config.yaml
d_model: 128
n_kv_head: 1
activation: "swiglu"
init_std_o: 0.0116
optimizer: "soap_variant"
grad_clip: 0.5
schedule: "cos"
batch_tokens: 32768
steps: 4542
Each number is 500 + 25 x the weight over its row's rms, rounded and kept within 0 to 999. Layers, rows and columns count from 0. Numbers have three digits each. The size before them is the row's rms in percent of the matrix's.

# gate: layer 5 MLP gate, 320x128, rms 0.172, rows 170-204, columns 0-127
# up: layer 5 MLP up, 320x128, rms 0.17, rows 170-204, columns 0-127
# down: layer 5 MLP down (transposed), 320x128, rms 0.15, rows 170-204, columns 0-127
gate170 105:494490507482483498539487467510476518537502507508524461504507511503529516532485504488496513504466486521546476482487485479516524487472504493429488417497475526537507501509525520491488495480493522504511472546506475513485557485524511507504528496552517540528569477522558521456477494516489500493541524464508521480523489515504491547454483507521466514507475518497454512497519496497479468496517
up170 097:542507548511521487494452473549525523522491509512552473543506477522474508470435477519531485472494497526520532505522506475523497486474477513508540512514491521518513462525491497520488521537506481494482488536472553461505521504491507505474538501483489472522479508486556478497490525512444502514471496518459483510506461510526452485478459503479509462483518493512531478490502525458482548489504
down170 104:487531536466476511528503484506472508528520498503492484540525518491506506516477523488459507531512442509481510525554546489507448489431488511498580498512472473500490497481489497515500494453525521523482493549531511499511510479441501501517489523495526517479527488470494490519535496536496472486512484501484507455516506469519523473492507541521501530521503483563521506511507527484548536503502
gate171 105:496519505500551539488497478531438497488499462507542549526533502551519513488569494475515449504503500515522512495480502564504484455509500495494492510529477481513493465509572519498496494495479567528535499520515508507523466471513518521481488511515531507538511531492488512507504487483487484498491509501495472505522516542492443524539474484510496491517477532516510489524531518466506525526478
up171 096:517519454488497502493530461504494476476488532512468469513522532485496550498448515500476496527492456470504519531491514494559520511421475462480512532495497513493511495478484509475482493537528462500496486517501489477475504530519488444502522502498462526491499496497513517491529516532464532508493503517527523503496544494522515514490456448509544506507451475509484571521510488531517468485488
down171 101:537544458497498559482508463493513443463479500510458487520473508457493494502482497507475500485511479464525519520506497501489512498494460466479489505511493474544454500432528511498495546524508458519546479489450495520535534504529496497511535463460523519475486495507515544491498527476473504503488474512546484507517491483507530492496516492510508482489496513483474527494504502535549508456446
gate172 093:494498510495498487492572527538504518535475488516487508509489501519481475534519502529480501505518494507471465487493484503494515513490515566500482527517478463464488509504498465526503516528492534490467479478498553471523495524479461531486477494472503539501506517515549513478462522504548450553504503499439510498527446486504472480527507540531498508536500529525480503518512487570527500481480
up172 090:519474534515469479484501498527528467506470514547541516508497501469566495459526485524522496484476494474487497503496471471442499540482494462491511488503523525477539509491501480475512476459494500545554485480524477493462502487495547468489507509501505517477506504492554445519498492486490528504524519479486500482503492565504512494495454503480500519521545477495520513516502488472556496554530
down172 092:496493542509499457443543478468508493521490470492470497534487512498503491474464507500460544501468503495516491475481487449442458512523473510494537530563497486463520489482512483514512518515492512508450558467456520513514509528480515493493465511476497474474540464491549494500514449527497484507486513502521495508544438509492506505499485510500505539535490534517477504497491525508520502514470
gate173 097:483515556450484492532499553506484458525532509496531494506503515506506513511533494464502488504517533504481450495473468470528515538503492517526493497496462505496477437471515526509485483510523483476512484541495509492499553502472459479512487548496481442507505487507471460534517521491469473466506515500477510463501526528498547515513496470509459509513470513511531524558503559487489482514501
up173 103:492465476527502507482476510503496510520500475475533505508514488485508516506458533512494513520528492512534494528497531554465532461469499503440502510543479506494513477490538477455490485497490513511496459474484492523504505466500500538482447482487530503496488499474506479520466495503503519490491481527412462471523426455509523488518460480486524457483460469498502511503496463491472533480517
down173 107:495510510495502447499506527496500554507519501545503521441482537517519520510502473521504477499516534495517476474485536507462535537490471509490508508517491545502490501518555497494476517506522471539489415523495506502522491520482500530489517538518467587470465483486491505488496504516522506450511505528487422501499470472501512505507508500487518482489499472493529505523484474467506536502508
gate174 101:488493496497489509492471441480531483465522507527478497494469498489474515499518526497504473440502495524527522499520477513463545498473524522450470509499565510480464477531482474519489515438468517509493516486477527499505502508462519511498474485505562511493529504492523498490485562485513467542485527470505491517441537502494491508545509481507528503510509506504514506444475519478466507547479
up174 112:506449496543452475488505501492489505469495528484501504518498465526471497500550477509486522475529493497509531523532496519482528580472503503531475499509510571477481503505489467487491493462531520487486486468506526508505475511507513422442446532517519500480492472519538521518478506481502490501495502471510478498533468507465473485522493528489519488548505492523482539465509452499505492505504
down174 110:477531493520500470487528485520452460500490491486511487509511538485509518508542514456487531495488486462488480514517508557532512571517457488483484487505458499487490543538471488523510499472539486508490471480490551521473493519526525476481477532525512514477505465463504526501466517531495486498500547514492517509545500519489495525506529474540494545540474467476534553470532503511481514506480
gate175 097:481468488459524502487461475476521486500524468527507529511501504530500467532450480554524507477477514503520469531548495506566486510500525452474489536465556484506487509494503487494490503520478542544479482476561557518523528455496506534513498534482521536527527514529485528481519496513504493536479463511491498483499514465486477489505518474526510525514536471515511482514504514479474478507502
up175 106:513538533535473467500490492499501488525475485504505519526474473528484532557510535511461479497486486530499516481469474530481516510515507535476493485533493508493483492539527505539512435483526479488509472496502466505521480494506524452528477488452492461498504500500480517466478512478532478530536500504481521534529580471464528478508528512508461545540530480529533476522491495506499532505508
down175 099:495508503497508482433478465442484505493520480491507506544446513509514512553500536510503445498451461532528535490534519522509543531515521509509495467471499503519516514500541534528496513495499489451522435502522542542515481533503518514493524496503495512534557494496493512498443523496505490535493482514520488490489535464449514497509498527499497518533504467516522511513503515485514507508472
gate176 104:503523484489529551461539548506500500526515491523510459517533523439511490512478540515536461464478503483508484519462479492532496485562479455489509507531484564473496483504520475513507546493512501473487489500498473514456531547531546506509523441521478496487497516505510503492501458512506531493508480500529468481474484495512504487478487495471480481509522505510474467536483533484515449502504
up176 100:476543506510521507465503505534488516488514493546536493513523506550486485527481515503539482484506526463484468560496525539525495435497555505509473513472509479510510474517507509525512475529512474475459490459546485469529508542482472569533486521496467494543454472509487487510492442513493480514521492519482505516547512495481491474467512512527481515473513474489506523506492476503482500493501
down176 096:510493484517484488430527487485497479508515498538482502490513501505492481513499530492488483484480487505536524503483508482515502491555540471523517498541518529475497499486517512466508549534535434495479529452464517496490528535476531567553549482542466500507472483500540518485545471474487466506509485474494507520515495495530497508482497472498527535513522498491485520541487522531501506452529
gate177 094:534445497488513518495507464482516463487496478479472492513497564517500543502495479486449486517493498538472481467485540507455495509460500495502494521509505513510496512550520504500491498494500453508486448477492488488479495499556509501489491467508499520493519445486537484473484494508464495549506520492442463493474509519484511513440526498539457534510516482457467500488523517532508541528523
up177 104:525525493462482484504493503506494515508456494542475466463465513506525492483506575501513492554496515527498516482507515508490485487481492481476510491539490523520521484444479495496447530547527548491472460497527464534488502531508477456470494455495502523492507544536534509489539535506468474481510491499519525500517487525470538492514523510505498488480476544548533530511526522462498515501485
down177 106:493506526461518482475458511485504518454482480487466540517546499503468497480550497532500504478485513514510511521492486465484522483521485474493482531537520538527469512501506481520533495497534528493495513487524493500521491481537501493563489444479554515443461540529505482537525527438494489476485516514525509524518492492507530491501494461552489499494460526538529488490533526487508526511516
gate178 100:494513521510510456466482520552487511514526534505522498464481479512528480528483469492521499481489506521555536475453478517475489472473539514479487482507462490537503507522460476494497456487535507548538443487557469507496526522509511511503503515495481514485470492466524477540506509496462491499490526465532468458510482476529456495478466510533457543514481496517491468478497490531478512504492
up178 100:468437509488516495501467493523506518495480497507504510568505519519515536504503505497512547526473477503426505515468453507490484544506517477528502445521484537462454449494468461498502491487495479485522526486484490511508466501518480510482483479518491503447469490517488462487498463460497525471533498484473468504452517517532467494533522512502472482526484490474499537500499518485514454499491
down178 097:499475537486470476480490487472478515478519520518559534466474507458534517531479503514497524445492535434502499462500458467474487502473486468481516517463480472484524498532523517503460488497510513468490527457543528482498548493484496534449488489526482504477474479499489454500510476485497486500487541516494481527480488494533518477532460500523519493451540508522535509496496478509506474473479
gate179 099:479485477481530540447496502497455512524524475532462528502488482522469519542506525502501511472502496567509496479458510545464503506493494537505481534450547513505518473495527492511485474522459535531486476505459487490463487495498529485540526500520523490532527479489522514464536500495470524511518499514437497512500470500484502496493511516480505457494459550505445528513533485522496513516489
up179 098:512470493527516466451493478444489526477517496492519454519525473509477520470477538510532546465487496510503478478481507518520492481485501502478512489478475481476504495472501477490509496497472519540498514516481497504470551512528490449511507449527442501492534552468559493501481484497454536506452518477509523497508533496513448489531488506472518511509546482453495507489509529518534531491481
down179 101:515494457515515453536551449492483520520495474505501490526501492470474533497457494523509511471501443495458498517482503493490475519514489454527537509478510525510503486473484488492486512475473506476508537469505513527513503499521507544488486514509470496490534543495528462527542481562481456502512518454490508516478482507490544451506526489479464424511525487497503487518465490482479514507466
gate180 100:496523507501502467526485537505483477519432450464487512474478491530529536495468540474494523480451519500512492489491487530538493510517543507491516472496466554499473487542514518551503489559547484505520502499504529515474512505467489527482517473436467504503508503488523479489513496494581506496516504505481481489511495532532516517508501504530459490486502458508478480521530515455484499490494
up180 094:505527499524499488509508487490534488529505524510501458507479512527502500463499514502488481512515499507523489471517494494501499479493465462520512502510558510443443483485484506503506492504477448488502512483461510491509470439501495472514501564495502514504473498475474488523499511462436522480513500497470458486477536494533532499541512530498535459501484529545471490505520466481489523501593
down180 096:502491521505484484458498506495514486530516496486520518474501534523482528490470495482530466516526507464464525466498475497531522504463506479490479510563508489535450468515484494467486477469486465471470507510511489503533489516497427511506525517509475495502558468512503502476505508530504527515494470465492465527499497490500510495523474454468540457525523520477538512461491458480470541561530
gate181 110:532501503501522524435510509497454493474484542494504534551520515520460481533489482484485467515457470516514450460525522502493484511501543518542505501445450548467491471500494486504532470499490523493504507535454523501542472480492508531486513501555506469509481494503474461517529502516466487532483464506483506535507482510507525504500531501477549490517504508499532484513481525487516528467472
up181 107:504510488485511462492518466490495543521552510458523504509494512495530558500498498515539507473516508501466492529482501470508515522530467475506481504518502464491484494457489504541483492478516504483523489480463508499493501502540534429527486486484514520465483508485508487464534526540525546502529471540567495500511520469462458519487507514481501458446479491475521535482486525461493527523519
down181 101:529490493516516505503509482510516489506451463469478516455440534483481534508504506496519477511490520477530508545495489500504513521501536494448517480534497475464507496470504517495483528495480538439481516510521528552457524484498499535525510516484479527511499518482499525477486526481454450464489504566517477513497495485459451505529522527464441492511481487506521490510499506492491470512550
gate182 097:508483498470514489466486475576486484500511495483506507505492536482495521533517469510495453509456493516492520496501551471540495470493535446475486554496518538514514511483458480511486498529522516535508448499503464449519560511531509510496499507474495486511469509497526488549548505538515484492506462517528516469525474513543512489494508469510492503518528481451517480501485517509470510527535
up182 106:530480506532488510536470473514517541516477475534473477480536483443488522474482511509485479501476498572495506515496484500492525521500521521499462518496505513577510518479521512481511488514476528520507491556509557520525518481520504509552496519487479471475497523452521502483533545491539509482455490522496492443495520520524515487504507488523505480477500535474540543539496492480500479489476
down182 108:482471498509488525552540500490526517478470491500531478439485524513461510527501500491484493557519445507475514494543501520495510488490518483505502476531471523500517517478482516493487471506474505473550515492525511543486538497525513518550456546489507455518555495520528486489477510487462526498483498497431510494528513532505511500496480523548478507505460519510505520480478510520518446463511
gate183 097:526480496481485513497505501443533490530475565465535500507450519457513516490499511509486512526520502500503470531532471515501486504494554494509536513509486462516450490496478516491540539439502504503513521518519469525513492486485511472508503494484493529491461472503531490483469498476528481496506557486545473510509500500523533521501506493503476521560506504495484585507491495491534484447495
up183 090:483493523521509469491473523476496527486527519508536480495507514455477470497519526517502544497480485512522498475466468451494511516501509504465492458474453519510474561538491471489492480489508493484504512506491527480498495483553501495479474509530493498504512501517535534432490471455473517515490520545503505522509495516465545516503503507504527492514489462524479501485541451565551545481465
down183 096:517510483506478527490473561510516496513483508516491517466503477477495482488485495507513516508510503460571555486483485555478535533492536498442468509508485462504499471492488510504533534487500451474523475537442494517549471531486510476502456510510530555465545502479501537522480492505522455528488489473507528501535506487536490509532495487477517489501529507496491546501482490491491495528513
gate184 093:511509497483545485487495477527471508536514460470486511506471493484505498537501493487541524432484521476529508470506543503463467482527509472533516472489490527498503483494466518509537541549486561512494477498470504451479482511488510530502522506528476510490513534467503509520551505524450484511488504515455522490493496479478539488462511513568522498524489484477514534478518475511516491551521
up184 093:453480509528552452503484498508502488488529529497498548491539504516484503517565515481549508490495516453511482483502520507461481516492473481484493492459468457479494514514547515487515535455514508513478482489477530477469489483505537502525498462519489485490532493467484510536500464523524485487549531527486495518481484499513525483526462462509449540513471510516467457489455472533498503501488
down184 098:510497532535501496499516500474475497530463516489467513518478516503483431483507534556478455513518522519503510531517509507469488517517491464490515474507436509464525529512541504495491505485487509516488497500523490456482507465486442523502507488474466468532536482495450491520551470507462505510546486498508493518502494561498545470558485503494491509507527517502507471476508501508559480504480
gate185 102:484518483498500469514461481479465474494477515537490518542534496493473492489461481510515499525503510498503516528484508454497521479479470487477488467510500480533457485533514513506482475521491569519476548532467538509490547524521553532476477512517477542508510489516503474499524497493547500500507535505499457482516510550533471508529503507506493470532493474467487563513500558489471459496514
up185 107:472457450488515499485503499486481461490490506527476495512517542445536506490490495450509481504536526483479508503468504481525527471515518499507501497491520516532489502481477527528546514527480518543465479532509475532519494455491482504522504484472518487480465484530433487507528489488511481444555516517515501510519469534467453537488527540488496497447500467473549500500468511514492485495501
down185 103:484502520487476535466485461468492530517506486519523475510557516525532491461458504525445491517514519500486520519488539477510484489519490528515536442494482472505502459522511512497499516487482518534483552553473506529479489470520524474474563459510459549512495507513457465481478487486491486520545468517494499540499495524519500504522504519509510478500517514461500484463472510472550515491494
gate186 103:489511493485510510512479472497511527491499530515517479496504519498508511474518500518536475499515482539543569555460474499466551489482502476482471502502501514516466471504510492476564515491528514465453509504503503511489482463492527535530484485458531545509509523528513453496525478446562505478519482546482492470479471477461513497497481480484543495459484514537511499492489518530513509475525
up186 091:508493549505502510507527553519529538511520467464485543518499496477532559456506464456515514464484505429510546492553511497475487453473496509520489492512509480491509476491490514467508539500490464495502502515539490513450500521494470509537516490492478497508496503465484547543482518483538517521490484512511544490458543509500502467500489484535507536506522492469484504525501480482478466533510
down186 095:487461483503549479508464473477514532499499459513426487535502511469469514507502503527491475486478503536504469509479470534502494521520487489514493495488482478531504472468466502503486527493500500515552442466509441455459523539508475488507529537514482519470470517506498495501479533503489480498484491485519496469508508496520506513454536511486507515492427503527515492492518472461476462501443
gate187 099:444512445465503490549483462506500467497469485503503524502488514487534535523511488472513528548470524511528493541446531472505478527532514522540475514507482543507497480528523502509532466521489519546466484517473466507474470522453524505514519484501507491543496464455526489480510494488531488486494544499521507465527456475478481486448514542508532500504489497499521525495495503497482523473502
up187 098:526512500513530531509502467479543527462521545540468446454515475499501489518475517486496497497532495533490540469532536482506519510495507541458539477475483522540502490477487534503489467440483491496512512496510504511534477468501495487497488487515512521535534493600509488517544468463486502502522489515509492542474479466495478485463508495493547505492520495541521495496496525508503492490483
down187 090:480494479496457513456456433420535520519516464500525582503503518508500484515501504491491475528494505473516496473546514461495526461504515517509495530545484486497503502482491537528503456501524471502500507498509478491508500502485490502482493486502498565509458484460507532467516509477470513484473516482514497474490511516459446504486501487506469496548456543492496517499525507492474518501489
gate188 110:501495474498505488510475502520501483521518477515512502514481470528496481472480477486502496478523475525497485546493473523493478514487491553530530470510522502502556454529480469548526476482458543508469468475528521448510490484527530490533479499451449516492468504539533506506510501473541503541516543539495523462509490478495529532527487524528499484503467502469506540523523503521512501460454
up188 111:495457506542462488483501537504527490499493504486483486515490445499546543476471510499513526504476500501511514537493538537532459515484470455546499490527510553519503518509512481505490462508501505464468536533516526584483509514534498524470474528515490534528472486509505478515490504525545548529513517501483495497521551527488490491506497570527514495503513501526491508508495489490522481522470
down188 103:517483493518484513507496557508539451505503495512511505496529449502499482512524520509499498461527518526512497534471521490494478538511542500509469525473521497539545522461491483489506530521529519507497493468493499506528507529530525477482436480512500445490492510487512514503522504486465482561484502480545554481492470446519469555526502500489537491519491506510464486535462523516522526456514
gate189 107:471490535501467510520482504495529479468504474527493487487502494504504499545477489444504508502496532498523526468476555480526540474487492520486501522538534490561544499462497517544514494500537490547533480530469567529530457511532513539485517509509506522461471502470491508499509483542501516514504508517519526529520501534489500467497468512539518529527535499489440494504498514484499473479524
up189 103:494484505444499468515498509497501505483456511481477457511493501519495502507469480489546502558520479497501492499529467518505488499519525498518494510517563489539494501467419519526487551523504493513523505503463529530533463490523518520480481528504474535523489520499489489449491453531525512524521488493452501501467474486486492476459478534492515537530497460526503503477551509518524494452511
down189 097:478473509505494511473479510505476534542519511511453514515493487492523456530490505504523549509491488467509519499448489537502472443488540505434507534492525529502467528523504505467518500498511504506548532508512503483523453523504442552483495545505495487479494522472507475518537510444532509504520556517507523504526502512514523501477501497488522481474546496516495481521525455480460486506487
gate190 094:487476483456545472462510458504475525490540477505521532524482498500495504489478514463528477467478506511489475519476468552476503510478514472481514498443535503511499487468523470511531523533491492518491509494499448536472474509496495515523486449517503491520541513502480459471547478461474541526432514470503534526518504471518498489438543510538504484480510485478490493496489507507478490506514
up190 105:464507502513550446531496517465495497518535504539447508431482511484515505516528503551545531527484511510507518492506459487524479480484530507495523497522498532521530464491486468517492531514453529471470535538457483496505467531467498501478502513473516501519501533505514503519530506506470481515528495470489474529522483451512501476505549489512505484496475503519492477496502508504544572500522
down190 097:513512448460476520516495537551484559508515490525537543507521492512509523527466509467497462524498522477456519512465450508487517477510458547513491546489506487487499513541462524511476522460516514480481468497510500503502481530512483468466491498530510515493525516498501538526548508519504520525498541502503530462503482473526484545536481496490506469494535507551489509523554517486492504484481
gate191 102:483522522504485486493471531491511521511533477472545522515461514526500514462532484479474448514511464481497503461536513540470533525523543522489516488497457509524479509512516514465471531477509514508470495515489528464566520496494517507479465507493486468495473501535515471477479516472498461511471522475492520561498482482486527522515533491531470526509481461501485499495562494495497491545551
up191 099:487505485514473489509516542517511518492469494505482510529531472545526531512509540456513496502451495493533462514473520502489483469519479485482519524471504502498474514532531527479542496515515420474457488507474500509494524519478468508506472515468471520508504485488531496494482526527536498537506467536504479517517494520547499522451487486514519517502538557512527456517500558473493509548473
down191 099:526507476507479498492561465498475481454502496504510526504543496507565485517519470488459492478494508526530491482510523469467523505511511515476508482517491505480499477488506515498496477479481482493480493518553487520515496499525501481500512501514497479514426489480519477465519492496461526493500508518526428506554455461508518499475473533494519501463501539464517439515567539519495512529507
gate192 096:492497493523475430490516502504470471484518469534506532502518513527499483509463530505449466512503495518488535476520452490514498472481491479527492517468530514466472470480519517496513523554506476524507503517509507463507532489514504532521466515467504482476477468495510421457519474453471541483535479490496487508498428488466505476489522479523493506524499508510507511548479507488479513505456
up192 107:478522521464544469483516506534457519482531482482551510509518520485489476477495470517497492555466511529484527515487516512536466467514505481519562491483532455489523494481530570504502527529480471489538505520515498516495498527470474502522547490488524506483493512542512503507515497502493478553576461484471502467479498527482475469486497506491513533495502477482528463481481512494498528491480
down192 107:547482542476488480470450510519526513469542488564439549512474530476500488495487510475509511498543556495503521468498503483507506487518481444478544523531463459510485491513509490463494509523501498471526480507486521495478490488498473489498512493495501443474453521512491533528513517527472477533521546506532484470488497533502517502514527464483494483515490485458525502481506475464472509520491
gate193 107:545503494518507523499483520454527498520505459482529524505531473473532450506515497511536503500477487497512517495555481506519533454496475491520528453553467504489494465506497528555518480475529488458517498541564501460527456470480497554516509504493462495497503512476505507478500504525513527511495474486526466535469513471500509490473482480522504527510491479509523499501470468496467555528510
up193 094:469535469509514503481466486500476495494495501521537494528481504477528508508534491515532488460502482484549484466515503484443516495486491516535510488457485500525489458513526501465458492511487521527489550509513500518455535489504526449520489540499518426526508501481506502497486514479502451439528480537487500530462454478532483503494527466475469510518511508490543487454502492522515519519478
down193 105:509504500525485544538450487495450498465521484488504466530520504527494467494522495516495462506488509472501531510479482498483544461501453499498490433569485496503492511501498511506493469475583491466506488524504464466536461482507524504477511524506509517488461497458496488538531492582468530509494479506496485511494484516519488496505470510507475479532497526493539490477462480501489508504500
gate194 095:496571499504505499477471497492540474526492524550488507513478531475545479462495489489527500505493524451498492474499492463525459481502517505493487483525469495515538452512501479535479467490484543550485510525488503525470460498543528465475474466452522493472540529490488496485494469521489502490497482487477540480514489496537515454499557537528510474520523475505505501498473498500495546508466
up194 098:484526542504520510508474450525496499508533507543495505480477514493505529500500492495534500541521489505483495462563561486446516488490496521456488470507497522499500512468507518484491521514521533464516497471533540530514485500489521528478478504481505503556513505519535526512449552515481502499509538532515487476496525517500510545519538489487525530489497451527514547545478490511518502446477
down194 097:527494511504476503508464518505515577507505462529466487506466472453504466513494481495541526465481470481517525488504488467523537500460541494525487504501493569535500502507495530521520526503496520524459517502502522491520536542508489477469457501507494471487513501498446535502492532468477508502459490547508501454506551496486569473552503502508499491496477505492479496507511512495483480492527
gate195 102:483503491497543501476497529489516509502525471488509490517512529474512495497517519532475528493522473441514527505486509538502504483455533500505526528524493500497491487465498517527516532482488501549511460492488507506460477518469464442476488566515522487519461486496489524488515546464553473478502483501478494488503476549472484487507517503494504503516483474486493591525513501446498462501544
up195 100:494485487519498503499479506507567530503553515542493527492497519527498495512524498552504506536475522498464478497466500541485483500487527505499500490539480542504496455472463530476520523495505542498480503534508521511504481516507414478517533538544531505498492473470483501495525517507468494505498475483482518538484469523486510484513503522500470517522514564478528518543496498452465526493546
down195 095:499519479478520496471513484496512559442504532534490496443448494483475484482495480496500512519478528483457516513516552477480528488501525485510508488486517520493484519504507518467492514541493485505489456535487490453515499509504501507462525472483467453482500498444524458490465474540551526488518524522472522536483501485523495506470491489524509478480496489485487487459529512582509511506470
gate196 096:514489503504539521475508515479537521478478529486494505503494509513503510534519495470473523489572514467525501488532517493534457528478479526514491477471498519492476516488546477446511507493535488536477490462498514513456541510483517512458515506452494500561499483507504536525516530537506535503485492469488504500463530454516471467499548482548520549513507505521494501505497499533531555485495
up196 094:517520511492525505441486555495528547538539495489504452481528497495489516477519508495520503479491432498514526519508494488512516491485465505522534467464541477513512517509489530488507503472500492530508523483514494492553450482527451494488483494475526485483507535512462500547501510508528501501526527523488457508486475485527496477528551478483525477487466525483487529498535530498482448537452
down196 098:539488479502496526473487503538457393496522499491493518461559504507506480511478501496476490478530502510530514486501503519480497524483481483501505533558456486521461465531490511476459482493520536515473523525523508476495516522465532515525490492487492481490489476543519495508518479480496520523515478541473545546512508482527516521481479477515492520469476523472510502482515478460514540474531
gate197 098:531474491483479482508530500507510463563516472506441493522519498516461534526490477493524525502525486552532512473502510487490492538471533524472465480469499505557530502517482466483516507535496512542543539465486508516504519484490540472500481480528488515520455484466537548486483489495479476521446510545526537496519477525512510495513498488488490484524525516543500475482541506486474524498493
up197 095:497467467488490521524466521516497489498467521490471495515518481539505494470490517518519502496490496459518563473534526469517533509516475512494487473475420530490484480517516430486521510519507548498479514509511491469535524501476532513429519481494465557508503465516493536507523531480484523491477506524495522521448467523515472473478541514500514484498531521499496502518481497500520540508486
down197 096:459539512491470482498499494487483508497536526517498554517535501514493513509491465507448495474516518530490458517468460479528485500529485530522549484462515500518497480526504507491513496469529477535497466512503495513512482524470503516519541507504502457524487482548473495514511472482457496460526488490495439516498494525539521497454512476475474506527508519533513499465566510448472546530501
gate198 098:516469453482502509507494522487491528519468471459499507553569476493525501503490530494494472497558500530499503488501501491490459511514497530514542500518510559533511494486518511464490544499531507511497532482516497470460496466517445487471483501479488519545455457508513488485526489472509516526534455499516543485450500507553520536536514520494530520509494486504485478502530502526473472491512
up198 094:511491511502487482507501478456458498541528524491527517477534465542453521504488530489519519468529510571498484551500509523460509504456489474543509484549510508510453461494470513468483509486514529544505507485541466532531457492488493537524524500497505494510500474480489480502525518498510474509519496506499483497546543449493528498502442483463493504508454512495502503494524481468492511528477
down198 100:482523500490498511516515538516509460471508495509500491458520472550479542488499487550451506514486465466479528501509508508458524499500539502510490478444520442501471465533467531527494469477489469471474515508476473545514502518447495520515519476527554547509500500489503518482498507507492478495473506497494457541487497569502523543497505512513474491463480502512500527542480506523522483481515
gate199 093:486455487489517513480570512519489481504533490503470547508460527502503516550516520483483464507484490514538458518500486511536528494515523494488477532500459511472499466469494504499453481496493476540489461506483502493524484513478525491473467494480476445480517519461485480483465506444543468516496508510483489501492548468467490546487508497520512528497519500507490490473546455501441473492480
up199 090:526459515459499485474503539485495488484457476539464507492513499528471513542486517502481463498496506493538505498495492512512534509530502535488521580444469506541509490517497504506506494470494510552477514494508543533488516512483522476518488537478466493505522525474513529454496475460521512514422503504495509529475543522521469484520537556490495512516517488504480493482476474470492502530510
down199 096:473500520516471493575503529464519465503486512516523500488525476511503467519515500482478512492506447502494481520499500489538535472514512495492493545456496496507523477488461492517516495493493501507488505471515555506505528482482511488511460512478507404517584506461507502512503542462504453505454514517499497491486524512513494536479504515513483518482525502487463501523494511455503447475477
gate200 097:514504486521485521529508441529510486548514502510502485522511485486530513501522516491524508536542449506521489489527446471463518490509507521547500510538480524470480489503526492533502514490529555475487492503507478523553530472521512509479531527514510506485481502484490498483551469496489513537524535523531481525538487484474532519501541497520501534470462453446511489502470492476520442516522
up200 093:471539443456515504475546485516524524444464530493495517487459490490520488496544447468517515482515524521547507530463512475523534498539513502487514487525522510523479535540496508523494471514519510496550527500485557473476483543508450508475511509467547506498502482529524481514512515517520502517473481466524514518480509534541479480502489516473509472519476517546508531490490512515506496490482
down200 097:524506512518479520496493553514524491499509534533532466483513529515500483524492490503485477538480493542512512466544484495476495543549450499500503538507515465491506482533484535532528485481512501461512502510471477486467540489498520479519546525539498509510473525512513536483462505543551493501494523499525460539488506477494518534484512514534476494490452480500521539487452451459473488484470
gate201 090:494470483503483506489491516468539508481496492537497460514453516493509469495487496515493446515468468500549498463542490546468499480459517546469501463512476511454502478473498479508494492515484545493500519561499513523503466543512500534451495493481473502457534516530483460519497458448514482485496482490492499483530489467485475506474542522523511489478521512511454538500516515497503488493550
up201 088:465491439526479531519474482496476499502495514527452463469459490487482494566478522521516475503496462476531492513488487500489476520453513462488527463472468492467515517491524550502521469513505465481454500546479563497525506499474491525494495475482501496477557491513490488522504505501500506482496472525490503491496484463498489518474512529528506494491526461529477480544500509492535482456556
down201 096:500484509489527481535507528471486528468499513478503488502465530525494469521493498501484538555527491477516478502470502507502512508504465514470498530480520495495477464523487525472517539517525475492554465526488510450503511497523493461490504416542508486461488494514460503486474523511480504492535485490489469509497556493489517523505463456511496498486502519547554483532509505535468482556461
gate202 096:511474496490514511497473507471457503497546534492548498520477491542499507544507503526519542504527562441511496537545509453517522524503514514500512536548547503485456471481513484486510490483482509527478465493499494537549507461493516488478481496496498480568530523523520494509520454452476456488518448500499514495514519497518524510498499540507507511468501493532491479483480481470511512504510
up202 090:511498573511456467466437451516495478538483490501473568506517512518495465505525520576494506522510500511526533468506512499535493452491502497495506493506524512490486557486511526505513461458534519488481467471493469535490498451520485514549488506513550444507479508482510491481509516528474505535517498512513504487545507476511484489503495477486529505498507499495480483497503540496513502510512
down202 100:536493500453479519457442490493517443496541481533456505507501485510514476535528531459491491496540527512541477484503562493497510466507497471455461513459491473519500453529536469488461504529477487522520513514475509517516496488531485493528493493517491503511444506476473512521505478508463500510502496500481493523501533520515473493510497507475504549461478460498506520440484506489520456504511
gate203 101:528535512475473495482487504471524476460520509513470514527532498483504481573511516481504535499513527484568505458494495472532537509488482485465501475478468491516521479460485499490505512487455459500491462501498528476483508491516518522515487513477480472520521460552466435497478532554511515525490542497479498462479502496492515528483473500529476487489530507442506481529487519507482476468496
up203 100:503465489501521501474536504511470513468493521507494472529479448510519483554456555466446488501468513507467470474536460498525456511506511495490473525461517505528499511496525478540486489521508533501536468501516476541509469473502486504481483496526464481482518532474529490510473488498463464520512536533489507482448518500512522483513492512491484503471511517457503493520515501495455490468427
down203 098:477478531508481495491460538455509494503465496523505510497516512509513517518474528531494486529477538491480506501494521513468473479517537508555505482468540469534516507496493507527511423491508534527522457525508473488480521498505489501519506477471481502454502487477523531513467558458492534482482456509537520490522516479517480513481511531481492504511478529494491494480568516484442503523446
gate204 111:459500448492515559474543457508518501488547505498452520537461461478505485488492480470479549470482506465459546503509467518507511483503481529513469522524489488460495456505485509499522480481553525512496457461511515475469498519519499467524491509496468486501502508490500525462550508481476483526498505501539480538492515514496490520468482500537546512525492508470513472502480488533508491501453
up204 103:514495450508503499515523509528494484474538531521483548513502466481518519496499513492521481436506520466449517471504503491508470461522452561476516492494487453496481482499483497490481498514494521465499484520519515483513488536512508496537511454474525520537518524489520533486574515450494523525526544515488479522488493515491501510495524505513473557569502542473477487482514506482498509509504
down204 108:507496519525487489570485511481475477488522521469456525550463477509515516462499538488489551492480507487474482487477528454518498519492455483530511531513527509488497496552467504471506478481485496501454485488469503485509534518524504496509499477468473469530509491511507553499551498524490521509476538550513491500493517542517479502488465496476500491556505527437490476485531511485518477507460